Weights of a small transformer language model.
Size: width 64, MLP 256 tanh GELU, vocabulary 1603.
Architecture: LayerNorm before each block, biases, tied embeddings.
Training: 158M tokens, 5381 steps.
Each number is 50 + 15 x the weight over its row's rms, rounded and kept within 0 to 99. Layers, rows and columns count from 0. The size before them is the row's rms in percent of the matrix's.

# layer 3 MLP down (transposed), 256x64, rms 0.105, rows 97-151, columns 0-63
119:45 52 44 44 58 62 31 43 46 22 69 36 59 45 42 34 69 23 25 22 35 55 71 51 58 59 68 67 52 37 51 36 30 58 33 66 73 72 72 59 57 42 13 70 60 44 83 55 34 41 31 54 51 43 61 64 47 48 38 53 43 46 42 71
113:54 80 46 86 44 47 47 33 49 43 28 41 48 52 53 49 61 77 57 45 59 42 44 58 51 53 51 57 68 42 77 53 72 35 30 55 37 31 54 38 63 29 42 62 24 51 16 42 34 42 45 47 49 36 40 69 63 47 57 84 24 73 53 77
109:43 44 38 71 49 61 46 53 66 72 44 68 73 54 43 55 36 53 56 36 41 38 51 55 37 72 38 80 55 50 56 43 76 51 41 41 51 26 26 53 08 31 79 69 37 44 55 41 52 50 52 44 44 29 59 50 59 42 22 54 66 44 40 93
108:30 70 37 53 69 11 77 61 40 23 53 57 60 32 63 57 56 56 46 50 56 53 53 32 46 43 36 50 04 51 66 51 31 50 54 50 46 56 54 67 60 59 42 56 36 49 87 78 43 49 71 39 55 46 32 70 46 54 78 38 41 41 36 57
115:48 42 60 16 45 49 23 61 27 58 48 66 40 33 26 66 35 56 51 44 49 57 68 63 35 62 28 36 54 40 66 56 65 37 52 67 45 48 26 51 51 29 42 65 49 40 93 51 56 63 43 41 42 89 49 65 60 62 82 33 47 43 60 51
007:37 57 69 78 52 69 32 43 64 50 32 40 29 30 29 40 58 30 70 87 61 50 58 49 51 65 73 41 53 44 27 46 44 40 61 72 59 29 70 56 50 38 44 40 74 55 46 66 34 70 29 50 57 35 38 51 62 61 71 72 63 48 26 38
125:48 67 60 69 46 33 34 35 50 57 49 62 68 76 38 48 56 46 64 49 21 63 55 66 51 31 62 68 38 30 28 34 51 66 65 19 61 56 59 54 15 63 73 55 45 57 63 22 32 34 61 48 47 46 23 65 44 42 65 34 33 74 46 50
099:35 61 52 54 94 71 40 42 48 54 64 33 43 11 38 60 59 56 68 26 45 41 64 73 53 53 43 27 38 34 45 59 62 40 60 55 49 53 58 46 49 71 51 38 50 81 42 50 31 72 19 62 55 57 37 46 45 53 48 69 14 50 59 37
107:52 45 47 50 43 91 56 48 46 35 35 46 54 63 46 42 50 38 16 51 22 57 79 26 46 48 56 31 46 31 53 67 39 54 39 52 31 54 60 39 54 93 51 34 44 58 41 76 61 73 52 30 51 50 74 24 47 63 69 52 57 58 58 33
109:65 78 50 65 61 64 99 44 59 28 49 60 33 43 51 37 55 58 46 32 35 41 64 65 33 29 55 29 55 29 57 54 43 39 41 54 46 75 55 65 51 43 54 43 28 52 26 61 36 56 27 42 41 64 37 67 82 60 29 64 52 46 38 62
112:67 58 61 28 52 70 56 38 49 58 51 42 66 49 48 47 49 42 68 49 46 43 37 78 46 77 64 44 62 55 62 48 70 68 45 76 72 58 43 39 29 43 65 46 57 45 18 55 46 40 39 33 11 76 55 41 47 30 46 48 61 39 12 80
080:61 60 57 67 38 29 49 75 42 50 79 64 56 66 59 71 43 51 44 41 45 41 57 15 62 71 26 23 45 62 78 25 29 42 28 30 42 64 52 69 42 44 59 59 48 49 49 38 47 80 48 53 32 39 62 63 83 37 38 48 47 45 57 62
108:46 24 67 34 34 60 61 34 22 22 55 47 36 69 64 73 40 69 40 60 39 73 69 34 57 43 53 51 63 45 58 44 57 69 54 48 71 66 59 73 51 47 55 68 19 55 81 16 45 66 51 75 58 49 47 47 37 29 43 47 46 42 33 54
007:56 55 44 37 44 58 60 52 68 20 47 73 49 57 45 45 43 47 39 61 47 43 62 57 49 55 44 34 46 30 19 64 64 36 40 67 15 60 34 64 50 46 61 81 48 33 54 58 44 53 23 95 57 64 42 59 67 45 31 46 64 66 16 41
055:44 99 37 45 52 62 32 73 89 41 49 60 69 33 46 23 50 58 48 49 43 28 32 69 35 65 60 51 39 59 55 39 36 48 33 49 38 33 35 37 43 44 46 26 62 53 56 69 39 45 62 37 62 37 56 57 35 82 53 63 48 77 48 46
088:62 30 43 64 73 49 57 50 37 32 56 70 43 63 52 51 44 64 52 67 67 43 60 37 63 58 81 20 63 50 43 59 28 35 48 42 36 91 70 59 51 47 38 58 34 67 38 30 48 45 55 66 29 43 46 70 26 43 39 89 39 41 39 63
136:42 63 44 56 75 70 39 62 66 52 62 34 62 33 40 67 40 26 31 58 45 53 63 55 73 29 37 53 34 12 70 61 52 34 40 67 62 59 29 30 49 47 57 63 23 64 62 25 65 48 53 49 57 47 35 54 34 56 46 64 83 66 47 26
100:40 59 35 60 76 60 45 62 42 12 47 51 46 65 33 64 46 35 51 21 49 60 41 66 50 59 51 17 51 45 31 67 41 36 40 39 54 62 46 61 26 50 40 47 52 51 80 76 40 73 27 73 56 55 38 55 58 58 56 81 31 24 54 61
111:35 72 63 17 48 19 60 35 39 61 11 68 40 65 26 67 29 56 51 74 51 43 51 18 41 49 53 58 51 51 51 70 28 37 49 54 63 47 33 56 73 63 31 33 56 48 36 58 61 63 53 46 67 41 39 52 66 59 25 51 54 70 66 54
135:31 65 73 19 66 39 35 63 44 32 70 56 62 44 68 53 51 60 56 38 36 38 33 40 43 77 51 64 47 25 42 57 53 47 64 29 29 70 61 59 71 53 44 25 77 45 74 40 47 62 41 72 45 34 33 58 24 40 40 79 37 48 58 55
094:47 52 65 15 67 44 64 56 57 24 40 58 34 45 45 40 59 57 41 65 39 61 44 52 69 54 67 29 79 32 72 42 62 33 43 15 37 58 34 62 50 59 88 62 46 36 77 48 31 52 20 68 57 53 30 53 62 43 57 45 45 42 36 53
118:59 82 58 64 41 48 34 50 49 34 03 54 46 33 61 37 55 46 27 61 66 64 42 78 32 56 55 58 48 34 36 49 70 62 50 44 66 54 48 71 35 37 73 67 45 61 68 58 44 56 35 38 66 28 36 60 43 65 45 46 74 69 31 25
092:80 58 46 67 57 47 41 23 45 63 50 48 32 38 55 43 33 57 48 50 50 59 35 63 46 41 55 57 03 56 57 45 52 64 43 71 61 27 46 64 56 68 42 60 31 52 58 38 57 63 41 74 24 65 57 38 36 56 15 80 45 52 76 74
122:41 57 12 51 49 48 33 42 37 45 33 18 74 43 71 69 46 66 54 82 70 56 43 41 51 42 43 55 61 36 29 57 56 53 41 52 55 65 70 38 55 57 63 78 65 33 67 81 45 35 37 59 11 45 38 62 60 56 50 34 51 48 42 35
083:39 52 41 58 36 70 41 39 20 67 62 39 48 37 35 71 57 50 34 56 42 65 43 46 62 76 42 72 19 53 31 44 59 67 56 49 43 42 26 62 32 45 12 41 28 41 53 48 49 69 61 47 75 77 49 67 54 58 43 25 61 56 70 73
074:44 69 53 37 35 25 44 34 60 24 32 40 81 66 32 40 55 52 56 45 45 76 58 82 29 50 35 58 55 13 45 65 59 45 44 41 46 47 71 55 66 40 72 33 46 78 62 60 53 57 35 57 63 38 49 41 85 58 62 51 38 43 47 32
079:73 60 74 40 39 73 35 45 44 32 51 42 58 64 81 52 39 59 44 20 68 58 54 48 59 53 62 69 40 66 63 57 34 47 43 31 31 46 45 63 40 54 82 68 53 09 17 55 28 59 56 40 36 50 52 52 49 26 55 51 33 45 71 49
109:62 69 60 49 53 27 50 37 48 47 45 34 61 40 42 58 63 69 34 57 34 50 64 31 48 20 66 43 24 75 58 52 28 44 36 61 73 69 51 34 49 34 43 49 56 65 43 61 57 32 44 41 98 57 48 19 22 35 37 68 45 57 57 40
105:48 79 57 72 31 30 69 32 72 61 67 55 61 40 43 39 44 62 34 66 53 59 28 65 51 66 51 31 61 74 36 48 34 36 55 30 56 69 54 41 20 38 45 56 16 42 49 30 39 57 35 56 65 59 49 71 28 52 52 68 77 51 33 37
063:47 65 48 50 45 30 91 42 52 69 35 56 45 73 51 54 52 20 41 32 34 40 27 56 57 38 46 67 39 63 51 54 90 35 49 41 35 44 61 47 47 48 59 07 48 44 60 32 55 44 49 54 54 70 47 52 38 37 86 57 70 53 47 73
109:42 44 47 65 73 75 57 56 66 44 13 64 41 34 37 73 54 54 37 70 54 44 45 42 42 53 59 56 62 58 65 40 52 35 25 27 63 54 57 62 67 38 21 63 49 72 31 67 71 48 53 22 76 57 15 58 58 42 51 62 39 29 50 46
064:50 88 75 43 46 29 44 53 31 37 47 63 56 36 76 57 32 40 63 79 90 38 43 50 47 52 46 61 35 50 62 54 55 51 39 52 46 56 24 50 62 27 55 53 68 43 89 38 57 59 32 55 39 53 23 36 53 48 56 30 53 39 65 30
106:41 66 71 13 54 45 55 74 50 67 30 53 85 51 43 52 49 25 43 55 71 48 65 29 62 45 37 36 57 71 45 49 18 43 67 52 43 51 55 62 72 41 59 55 54 66 51 34 52 50 54 29 15 56 71 47 48 36 60 21 47 47 57 27
078:51 62 71 54 55 55 72 62 60 57 73 65 55 14 31 59 62 32 37 65 24 40 47 56 61 41 43 35 60 71 62 51 55 38 60 49 00 33 44 35 43 55 45 58 52 56 80 38 49 42 67 36 70 64 65 29 41 50 41 60 43 54 54 20
108:65 45 67 54 44 59 36 68 54 54 33 27 42 56 64 40 44 60 84 01 36 61 45 47 43 65 79 54 42 60 34 53 59 63 44 10 56 60 56 49 46 70 32 42 64 53 70 46 68 45 37 42 51 56 49 51 39 54 51 54 07 48 61 36
065:28 46 31 44 71 40 49 50 52 32 46 62 62 51 34 39 35 20 45 53 76 41 77 48 69 57 68 47 55 31 43 78 45 48 25 41 74 75 81 68 55 27 64 62 49 41 52 53 47 24 54 47 36 26 44 61 53 61 25 73 44 39 48 63
114:49 59 52 36 60 57 43 22 50 55 28 58 57 57 50 60 71 36 30 55 54 57 61 28 70 45 60 31 66 34 77 49 70 65 42 42 73 70 46 35 70 79 46 44 57 65 19 38 48 53 53 43 10 47 81 63 28 57 44 34 41 41 38 42
116:30 63 44 83 49 63 32 59 46 57 34 41 44 50 53 74 42 61 71 82 43 61 35 32 35 13 34 62 38 52 46 36 56 40 37 46 48 26 61 33 72 45 21 60 38 57 58 70 65 58 60 42 65 31 77 50 79 48 44 45 52 48 65 48
111:55 51 42 62 29 49 33 40 50 17 75 46 50 63 47 52 50 65 55 38 50 54 76 52 70 58 55 52 46 74 55 40 39 64 74 44 66 43 23 26 76 29 44 36 72 46 42 63 27 56 22 35 46 55 90 26 44 55 48 62 49 58 28 54
097:68 46 63 43 49 68 37 44 41 42 30 49 40 58 34 58 53 34 55 38 26 42 62 46 17 47 80 74 61 72 62 76 45 48 58 73 57 48 41 52 73 19 72 27 12 41 38 43 53 58 55 46 42 43 50 75 67 60 58 50 75 50 40 56
138:27 52 62 68 55 60 52 27 55 65 48 74 59 42 39 52 48 57 49 57 29 50 53 89 41 53 50 40 93 09 42 63 40 49 47 41 47 61 46 49 31 47 54 51 38 50 32 36 52 51 66 50 59 57 54 55 15 49 55 82 37 52 56 13
094:56 44 58 45 65 38 38 49 34 30 64 38 58 30 74 44 57 38 62 18 42 57 36 51 45 52 58 40 46 75 40 56 78 54 69 49 37 51 50 59 06 52 74 46 54 65 70 22 60 55 58 34 72 33 37 56 29 46 48 51 53 65 88 50
101:32 49 55 37 54 69 66 79 41 47 37 37 44 28 19 57 43 47 40 56 49 73 23 70 57 89 64 53 39 61 44 37 35 55 44 34 42 63 58 37 54 26 40 46 60 42 60 64 38 77 34 66 63 67 14 44 49 49 69 67 49 65 42 47
055:45 99 37 54 50 62 34 59 65 52 53 65 72 40 52 30 58 40 56 54 38 53 27 56 37 39 56 38 46 51 68 55 47 17 71 46 41 40 72 47 58 45 40 11 63 50 43 55 41 44 78 18 58 54 63 46 35 71 52 73 54 57 41 31
060:56 59 46 58 46 50 16 70 49 38 49 57 82 53 81 45 62 69 24 25 61 53 57 47 43 59 46 79 38 56 43 20 31 15 59 53 68 48 71 46 39 42 47 66 34 49 39 40 46 47 65 68 68 19 47 65 42 43 38 58 58 54 43 71
115:39 51 37 52 54 58 61 38 47 49 09 42 49 44 77 52 56 43 33 78 59 18 59 49 53 44 60 49 51 36 37 69 38 48 42 42 26 54 58 82 44 13 61 64 77 38 63 71 47 71 27 51 23 55 74 52 64 65 50 40 53 50 50 42
083:85 78 36 54 48 63 26 33 54 59 76 61 33 79 48 49 34 49 56 46 46 59 23 54 75 32 39 74 40 45 41 51 54 36 47 55 58 56 38 37 47 51 27 44 43 35 52 68 50 50 63 85 34 83 64 31 56 43 48 42 42 30 51 69
086:59 11 41 78 55 48 70 42 23 59 58 74 59 67 50 59 47 51 64 47 61 63 60 50 41 47 44 36 32 74 51 70 29 78 85 59 64 46 62 51 34 52 44 57 28 57 43 47 41 39 46 52 49 38 34 35 69 21 19 54 34 37 57 54
093:66 74 19 43 62 68 52 52 28 67 54 45 23 69 56 53 10 31 43 57 56 56 49 44 55 51 51 54 78 42 37 78 61 44 50 59 27 71 54 38 60 36 42 63 39 39 27 64 72 33 73 57 47 70 71 47 45 44 29 53 48 45 29 61
098:77 92 54 37 43 67 46 21 26 58 49 62 17 44 52 65 27 64 61 39 46 52 45 64 71 42 62 72 58 27 54 66 52 41 37 44 46 40 59 35 57 39 53 64 26 50 47 61 46 52 29 58 34 78 59 67 22 39 35 53 53 67 58 47
090:82 94 48 33 58 58 46 19 42 53 60 50 51 52 40 36 40 58 55 42 45 53 39 72 63 44 30 73 51 30 57 74 52 64 51 59 48 40 61 43 74 31 56 55 35 36 51 89 52 50 21 69 21 62 57 48 44 45 27 39 51 52 50 47
103:43 55 49 65 31 56 44 55 45 46 45 34 55 98 42 37 41 36 31 66 62 51 42 70 59 60 87 54 40 63 37 34 57 48 70 67 60 37 62 34 44 26 81 44 55 45 48 32 58 24 39 40 42 39 39 53 30 52 84 54 30 57 66 49
114:51 51 51 72 42 73 47 57 37 50 69 37 63 46 50 40 46 65 44 26 65 53 44 46 43 57 52 47 51 53 45 48 80 99 49 39 40 07 37 24 29 41 61 54 34 64 49 42 72 71 30 40 24 63 50 59 41 55 47 53 83 45 46 59
106:30 65 39 52 60 74 70 54 41 68 56 60 50 53 48 45 42 69 56 17 53 46 38 75 45 28 47 24 42 54 21 34 60 44 38 20 61 80 65 51 55 47 22 61 59 34 53 56 46 38 48 48 66 47 31 78 47 50 56 56 60 49 26 85
117:79 50 65 64 58 35 69 58 56 26 81 41 56 64 28 41 43 64 41 59 60 60 33 26 52 51 59 62 47 72 37 38 44 60 46 40 46 73 77 15 55 67 28 37 33 50 35 38 50 61 46 41 56 49 79 34 73 48 43 35 29 56 55 30
# layer 3 MLP up, 256x64, rms 0.15, rows 98-151, columns 0-63
105:42 70 54 51 51 54 18 38 72 66 62 83 27 45 46 49 54 66 30 32 62 69 53 37 70 62 53 55 35 56 77 61 41 65 44 60 30 40 48 62 34 31 42 61 44 42 51 54 50 12 43 37 75 63 40 39 63 42 64 48 16 65 54 68
121:37 60 38 72 53 66 34 48 49 46 29 58 55 70 57 43 48 49 43 61 27 62 23 57 36 31 37 79 34 49 58 65 50 37 40 55 54 60 25 58 32 56 47 62 17 97 44 48 65 49 53 78 28 63 64 30 43 34 45 60 50 57 68 62
106:58 51 53 41 72 47 47 51 46 44 55 62 56 55 46 22 54 62 50 48 49 73 42 59 66 41 68 46 60 69 72 62 18 26 46 62 47 37 57 62 59 19 32 16 12 78 45 60 54 50 60 70 31 77 37 36 28 54 41 60 59 53 65 38
104:55 42 44 74 58 51 60 51 70 57 81 62 41 42 40 39 44 71 41 33 43 66 36 61 54 27 50 57 15 67 56 62 22 61 62 43 50 25 64 33 69 48 53 51 73 59 41 66 28 62 38 56 40 25 61 49 26 56 39 29 69 78 38 62
012:72 55 50 34 40 74 54 52 33 47 45 63 72 37 59 67 29 42 49 48 71 62 38 63 44 60 46 82 39 50 92 39 71 66 30 15 47 53 34 53 40 47 77 50 58 39 35 42 55 35 68 47 58 61 56 62 50 41 14 38 69 48 53 54
130:62 56 39 52 74 55 38 18 67 37 40 59 38 55 65 52 55 36 35 55 63 54 49 35 52 57 24 72 42 42 32 45 31 59 63 37 10 54 58 57 38 47 45 68 63 67 62 63 53 30 74 72 58 70 42 42 59 41 57 58 32 98 49 41
106:40 63 65 58 40 53 35 66 50 30 38 58 41 57 55 61 63 32 44 27 53 39 32 58 25 14 22 43 69 64 61 58 58 59 67 59 18 35 32 47 46 47 44 26 32 50 54 67 63 39 71 68 33 27 54 63 57 39 47 55 74 50 74 70
087:51 64 21 79 57 48 54 50 47 49 53 44 51 53 10 28 33 66 47 13 72 48 46 50 69 50 56 67 48 56 51 33 75 70 40 66 59 39 46 43 46 35 51 99 61 58 44 51 40 46 65 47 42 70 42 59 43 44 55 37 46 36 46 79
112:39 69 33 47 44 56 61 37 62 41 44 56 28 42 18 25 54 63 60 59 55 32 49 53 52 64 56 27 63 72 48 73 33 82 33 67 37 12 52 34 38 50 68 57 19 43 44 29 43 58 60 50 44 75 45 68 45 45 54 55 66 50 78 55
107:47 55 46 47 64 34 53 42 57 51 62 71 40 81 00 29 36 61 57 25 43 49 42 52 24 33 65 72 21 62 38 63 47 52 48 55 71 42 59 34 79 49 78 60 47 68 52 60 66 46 54 39 61 50 46 42 60 57 38 32 32 29 45 42
105:52 63 60 72 64 74 34 35 44 45 35 55 35 51 45 67 49 34 39 47 26 31 31 41 47 61 32 87 40 54 62 59 26 45 62 69 47 54 29 58 37 46 34 66 24 84 58 58 54 47 43 70 32 49 63 60 24 58 22 48 68 56 65 63
090:60 85 47 52 67 69 38 52 64 60 43 81 29 38 39 25 36 30 46 51 39 54 21 73 47 48 36 58 67 65 32 60 73 64 49 57 23 32 42 53 48 47 38 37 30 52 64 58 58 30 86 44 29 52 61 50 40 57 41 37 42 62 68 46
012:50 38 42 61 60 08 34 41 49 65 47 55 45 49 55 66 57 63 56 28 65 31 46 46 52 36 56 49 52 76 75 45 39 83 32 26 42 51 48 44 36 60 23 26 51 62 47 57 60 53 67 43 43 37 60 44 37 29 56 24 36 31 91 50
059:58 50 56 57 66 46 43 30 43 58 42 53 24 64 41 45 27 44 46 60 36 70 48 54 79 38 43 54 59 30 45 79 54 75 78 60 32 56 67 66 41 41 52 71 32 50 60 49 70 43 42 67 20 25 48 45 57 03 51 39 52 45 56 69
087:37 50 65 75 60 53 44 35 44 50 64 53 36 71 48 55 42 40 53 29 34 47 34 67 41 47 56 75 31 72 37 73 42 74 74 65 50 54 50 42 70 42 51 37 56 45 64 53 83 26 65 40 42 40 51 46 20 49 20 14 52 69 49 69
140:45 68 41 43 62 41 37 51 32 42 67 80 49 66 62 54 27 33 37 67 47 41 51 67 62 23 48 75 63 74 08 54 55 32 56 36 47 47 21 61 75 55 33 48 42 59 57 51 35 34 48 54 59 29 51 37 60 36 66 46 53 82 64 42
098:67 82 53 46 45 36 42 45 25 17 50 67 60 65 57 57 21 55 68 53 50 17 39 56 59 70 80 29 47 75 45 52 35 42 57 65 45 17 58 55 64 34 67 57 44 54 71 42 42 35 39 44 38 20 69 53 47 51 60 48 54 41 62 45
082:28 64 59 58 47 59 27 41 58 93 54 36 25 62 61 49 31 35 54 48 31 75 32 58 56 27 40 66 67 69 38 58 64 59 56 57 37 50 44 50 55 76 37 26 45 56 42 51 57 38 50 52 65 69 41 43 50 66 34 56 71 88 61 27
122:49 68 45 42 44 42 52 49 73 30 71 82 37 71 44 26 42 47 28 30 69 49 65 48 50 26 42 54 37 41 54 78 50 84 42 46 58 21 73 29 71 57 69 26 36 33 53 62 50 39 46 58 69 51 45 52 30 51 57 47 31 49 66 38
085:43 75 48 45 53 40 35 30 41 79 50 39 27 61 44 60 09 55 61 20 44 41 55 56 33 69 58 51 55 67 47 55 47 42 38 74 60 43 62 48 43 20 55 32 42 77 72 37 67 14 53 34 35 57 57 53 63 68 45 45 58 31 52 64
112:52 67 35 51 68 70 43 40 75 44 68 53 61 69 54 50 26 59 33 50 55 54 50 46 52 52 07 69 21 22 24 43 64 79 54 59 48 48 37 59 21 37 42 61 55 55 68 71 41 66 64 46 65 67 57 39 38 45 62 25 55 43 47 64
097:49 70 43 52 76 42 29 42 60 63 56 71 37 43 48 47 34 36 36 60 40 54 33 71 63 74 60 62 35 58 53 65 61 45 33 64 48 59 70 58 49 26 48 38 39 78 75 46 58 19 51 66 53 19 85 61 41 57 48 29 27 61 63 37
110:68 51 50 33 75 43 56 21 64 75 61 73 30 26 30 56 47 70 09 55 34 36 47 56 62 54 65 38 21 49 43 47 28 69 45 53 52 36 49 49 59 40 48 20 32 54 59 32 63 67 52 54 71 62 55 51 68 48 57 52 40 55 75 66
095:30 55 49 40 56 40 15 58 62 41 31 57 25 46 74 50 34 27 54 52 49 53 16 51 48 51 37 55 70 57 70 78 24 56 44 58 25 60 45 64 63 50 57 31 43 62 67 52 72 34 61 58 65 40 59 39 55 57 43 62 44 88 55 22
102:45 45 51 44 89 57 34 33 61 64 60 67 33 42 55 35 50 58 43 63 36 39 27 29 35 57 51 61 24 26 58 82 13 37 43 51 51 56 73 33 60 55 61 41 26 59 49 54 77 59 42 65 62 63 70 44 49 53 49 61 50 73 62 32
094:32 66 48 54 43 59 28 37 73 50 67 43 29 47 39 45 43 77 15 40 60 62 37 62 45 60 20 55 32 54 63 59 28 80 49 64 17 59 33 53 48 27 43 40 51 65 57 54 73 27 55 55 51 64 55 52 49 39 62 32 76 50 67 71
098:54 66 38 52 43 73 33 16 56 38 49 66 46 54 47 16 43 59 31 68 67 70 58 57 39 46 65 68 56 55 52 45 37 42 38 37 59 66 29 40 22 21 27 60 33 52 52 72 70 61 32 42 82 30 61 48 60 63 59 54 65 40 67 47
112:58 72 42 62 54 18 43 39 69 29 61 63 33 41 33 58 76 50 35 61 54 74 53 50 36 45 68 56 42 48 58 78 36 28 46 40 40 57 20 47 46 58 43 53 01 52 53 53 38 46 69 56 56 79 34 59 32 46 30 58 42 66 61 48
073:45 64 52 52 71 47 54 49 74 57 42 75 40 28 58 48 51 14 66 28 48 33 22 35 31 40 54 50 67 71 58 64 61 53 57 47 34 22 47 25 62 31 85 51 49 59 69 70 46 31 67 54 48 35 48 64 29 57 37 50 27 41 45 56
121:54 54 36 64 56 97 50 54 52 52 60 40 53 63 41 34 47 63 64 36 51 57 52 49 59 59 16 54 21 43 37 62 37 83 57 47 55 36 74 31 29 52 67 57 65 52 53 53 36 38 57 50 16 45 77 41 29 56 38 21 66 60 50 64
061:49 47 51 53 81 28 50 47 46 48 35 42 66 54 46 33 56 78 21 32 56 40 50 79 57 53 56 59 54 28 47 42 45 51 53 69 27 60 71 54 28 50 61 76 34 52 52 83 42 73 63 77 23 46 65 40 46 34 20 65 53 40 47 34
098:44 63 46 63 57 57 45 21 61 32 37 45 42 84 51 49 30 43 25 67 62 34 39 68 56 68 42 54 43 38 61 47 25 22 48 44 58 60 32 30 48 45 23 30 37 56 74 71 92 43 55 68 68 50 66 58 42 53 35 45 46 67 48 61
081:36 76 53 49 58 27 51 48 68 75 98 73 59 33 57 60 54 49 50 58 46 55 49 38 68 40 33 54 42 41 25 67 70 47 55 19 38 44 25 48 66 33 39 45 38 58 67 52 51 29 47 55 39 65 60 28 80 61 43 28 49 41 40 39
094:46 65 34 77 36 70 44 28 53 57 66 46 40 68 52 38 43 25 44 37 62 68 59 68 57 34 63 85 45 64 56 41 65 42 44 60 54 41 77 36 47 39 48 45 44 58 39 59 47 37 55 94 09 55 44 59 17 52 46 59 60 64 53 56
086:41 86 39 59 53 55 36 45 69 81 40 43 29 49 56 35 37 37 52 19 35 33 38 63 44 64 47 67 46 54 43 40 52 57 39 76 56 44 50 42 39 40 52 24 46 56 66 42 63 17 81 72 44 48 60 75 48 64 51 41 49 53 89 44
105:63 67 33 54 44 54 47 49 48 57 38 36 35 44 41 43 38 55 43 31 65 44 43 52 50 73 22 79 55 62 61 48 50 85 82 53 25 48 49 36 41 29 34 85 74 77 36 46 32 18 40 38 56 67 55 54 42 60 73 44 56 46 45 61
106:41 65 45 82 68 82 36 44 59 53 69 49 61 66 50 35 59 59 50 47 47 62 48 46 63 55 58 71 25 23 57 62 34 46 38 33 50 34 31 55 33 53 67 71 23 75 56 80 44 35 35 48 15 58 61 41 38 52 23 44 41 44 53 43
115:49 85 59 46 51 59 33 28 31 54 45 73 34 55 51 37 39 24 59 34 47 68 57 58 57 27 53 48 56 78 59 49 62 46 33 75 54 12 52 70 58 53 58 23 05 45 52 48 57 26 51 48 37 50 52 57 54 59 51 52 57 62 73 37
114:44 51 45 72 66 13 62 52 65 61 67 58 03 53 43 44 44 29 42 59 65 62 44 36 60 68 20 64 22 52 42 55 49 65 47 64 53 51 43 40 70 50 49 31 52 53 40 51 73 37 64 66 37 45 70 67 53 55 51 13 37 35 40 56
136:44 65 55 54 73 47 42 37 48 62 55 92 58 61 58 28 43 70 50 45 45 67 39 56 63 32 68 45 47 73 51 53 35 40 65 47 14 23 37 55 60 40 56 62 26 69 40 62 43 30 28 43 59 57 43 18 67 52 68 61 29 62 69 49
090:72 51 23 61 47 71 26 29 51 61 48 65 40 85 50 38 30 41 28 70 70 52 43 65 63 59 42 61 30 55 34 65 42 49 61 64 47 43 48 54 47 63 31 73 67 31 48 50 24 46 45 56 73 27 45 50 22 51 51 29 25 57 71 51
094:59 51 37 45 40 48 36 58 51 51 28 69 65 73 62 26 29 72 71 33 51 59 41 58 17 24 23 41 28 24 34 62 53 58 67 82 53 47 63 56 61 61 66 64 50 39 61 54 72 50 71 46 39 52 73 37 45 51 64 34 39 38 63 59
044:53 54 57 51 60 42 45 40 43 51 70 51 22 56 44 54 18 54 30 53 43 75 27 57 73 34 39 59 59 56 47 54 63 90 72 68 39 41 57 58 35 59 59 75 24 43 56 52 50 54 42 53 56 36 42 59 31 08 42 26 57 29 57 74
096:76 65 52 60 71 29 41 52 54 35 42 47 29 82 32 45 53 45 35 34 53 55 50 55 62 40 11 86 46 23 34 55 50 57 57 53 45 45 58 54 50 35 58 77 30 52 43 70 51 38 60 75 45 23 44 70 33 28 47 30 56 55 56 65
107:39 72 44 77 48 58 54 56 58 60 57 48 46 49 30 48 46 50 30 67 65 62 58 51 47 66 27 73 50 43 52 77 52 95 31 43 34 41 26 61 31 42 31 44 51 36 97 44 34 52 67 38 58 47 28 41 35 61 38 50 71 45 50 55
103:55 78 32 55 62 67 24 46 55 37 55 67 41 48 34 37 30 51 34 50 47 49 43 59 58 45 55 61 21 44 55 48 45 49 61 64 44 41 50 49 50 31 47 75 47 88 60 76 42 22 78 71 55 31 78 40 29 46 58 22 32 48 72 58
107:47 58 31 55 74 43 43 24 62 56 54 68 27 63 44 48 19 60 36 41 65 60 30 72 52 59 50 65 35 39 36 81 44 70 54 74 36 44 63 39 62 25 45 65 42 58 47 67 51 50 60 72 41 32 80 64 30 37 40 23 46 50 70 60
097:80 69 40 41 95 62 31 47 65 58 60 60 60 72 44 50 51 48 33 47 42 60 16 61 52 33 47 52 51 46 41 62 62 60 58 64 15 36 58 52 34 28 25 47 31 59 46 49 61 56 52 82 26 49 60 51 35 42 38 40 63 44 71 64
104:80 71 49 42 80 48 39 37 63 62 60 73 19 55 46 38 47 71 44 44 52 49 24 70 53 44 58 68 33 41 50 58 44 49 55 62 24 33 67 39 57 32 41 40 32 69 47 66 37 44 49 58 38 43 87 57 27 40 50 31 64 66 77 36
093:76 89 42 47 84 55 32 30 65 56 54 71 42 58 46 42 38 61 27 38 42 60 29 60 65 46 43 84 27 42 58 55 44 58 54 56 27 34 57 52 66 31 47 54 32 47 40 57 48 40 34 70 46 40 64 46 23 43 47 26 57 43 77 50
108:70 43 38 54 79 66 30 28 56 55 46 59 52 62 20 50 50 50 32 46 48 34 34 69 48 67 60 31 29 69 63 54 42 81 31 75 35 35 46 59 70 52 47 79 53 64 86 48 35 52 50 22 62 50 45 36 61 51 31 59 39 58 55 55
094:35 39 58 33 53 49 46 47 69 47 33 64 50 58 72 43 59 38 45 70 30 86 28 73 45 30 27 53 56 52 41 59 38 35 65 54 31 68 44 49 47 60 26 29 46 58 68 70 59 51 51 66 72 34 59 20 58 32 55 48 25 77 66 31
108:50 64 57 63 43 47 69 54 67 19 45 75 41 46 36 69 54 69 08 73 69 35 30 36 55 74 45 35 46 50 50 69 51 58 53 40 31 51 28 30 50 38 52 28 29 54 46 28 42 70 41 59 54 45 78 58 63 44 61 47 53 63 64 74
111:41 66 47 50 37 50 38 64 58 53 66 54 28 50 64 55 37 20 45 61 52 67 51 58 54 33 17 76 53 68 42 84 66 62 58 52 33 46 32 46 43 60 35 42 29 70 52 48 32 35 54 66 43 40 74 44 13 66 67 44 45 68 52 19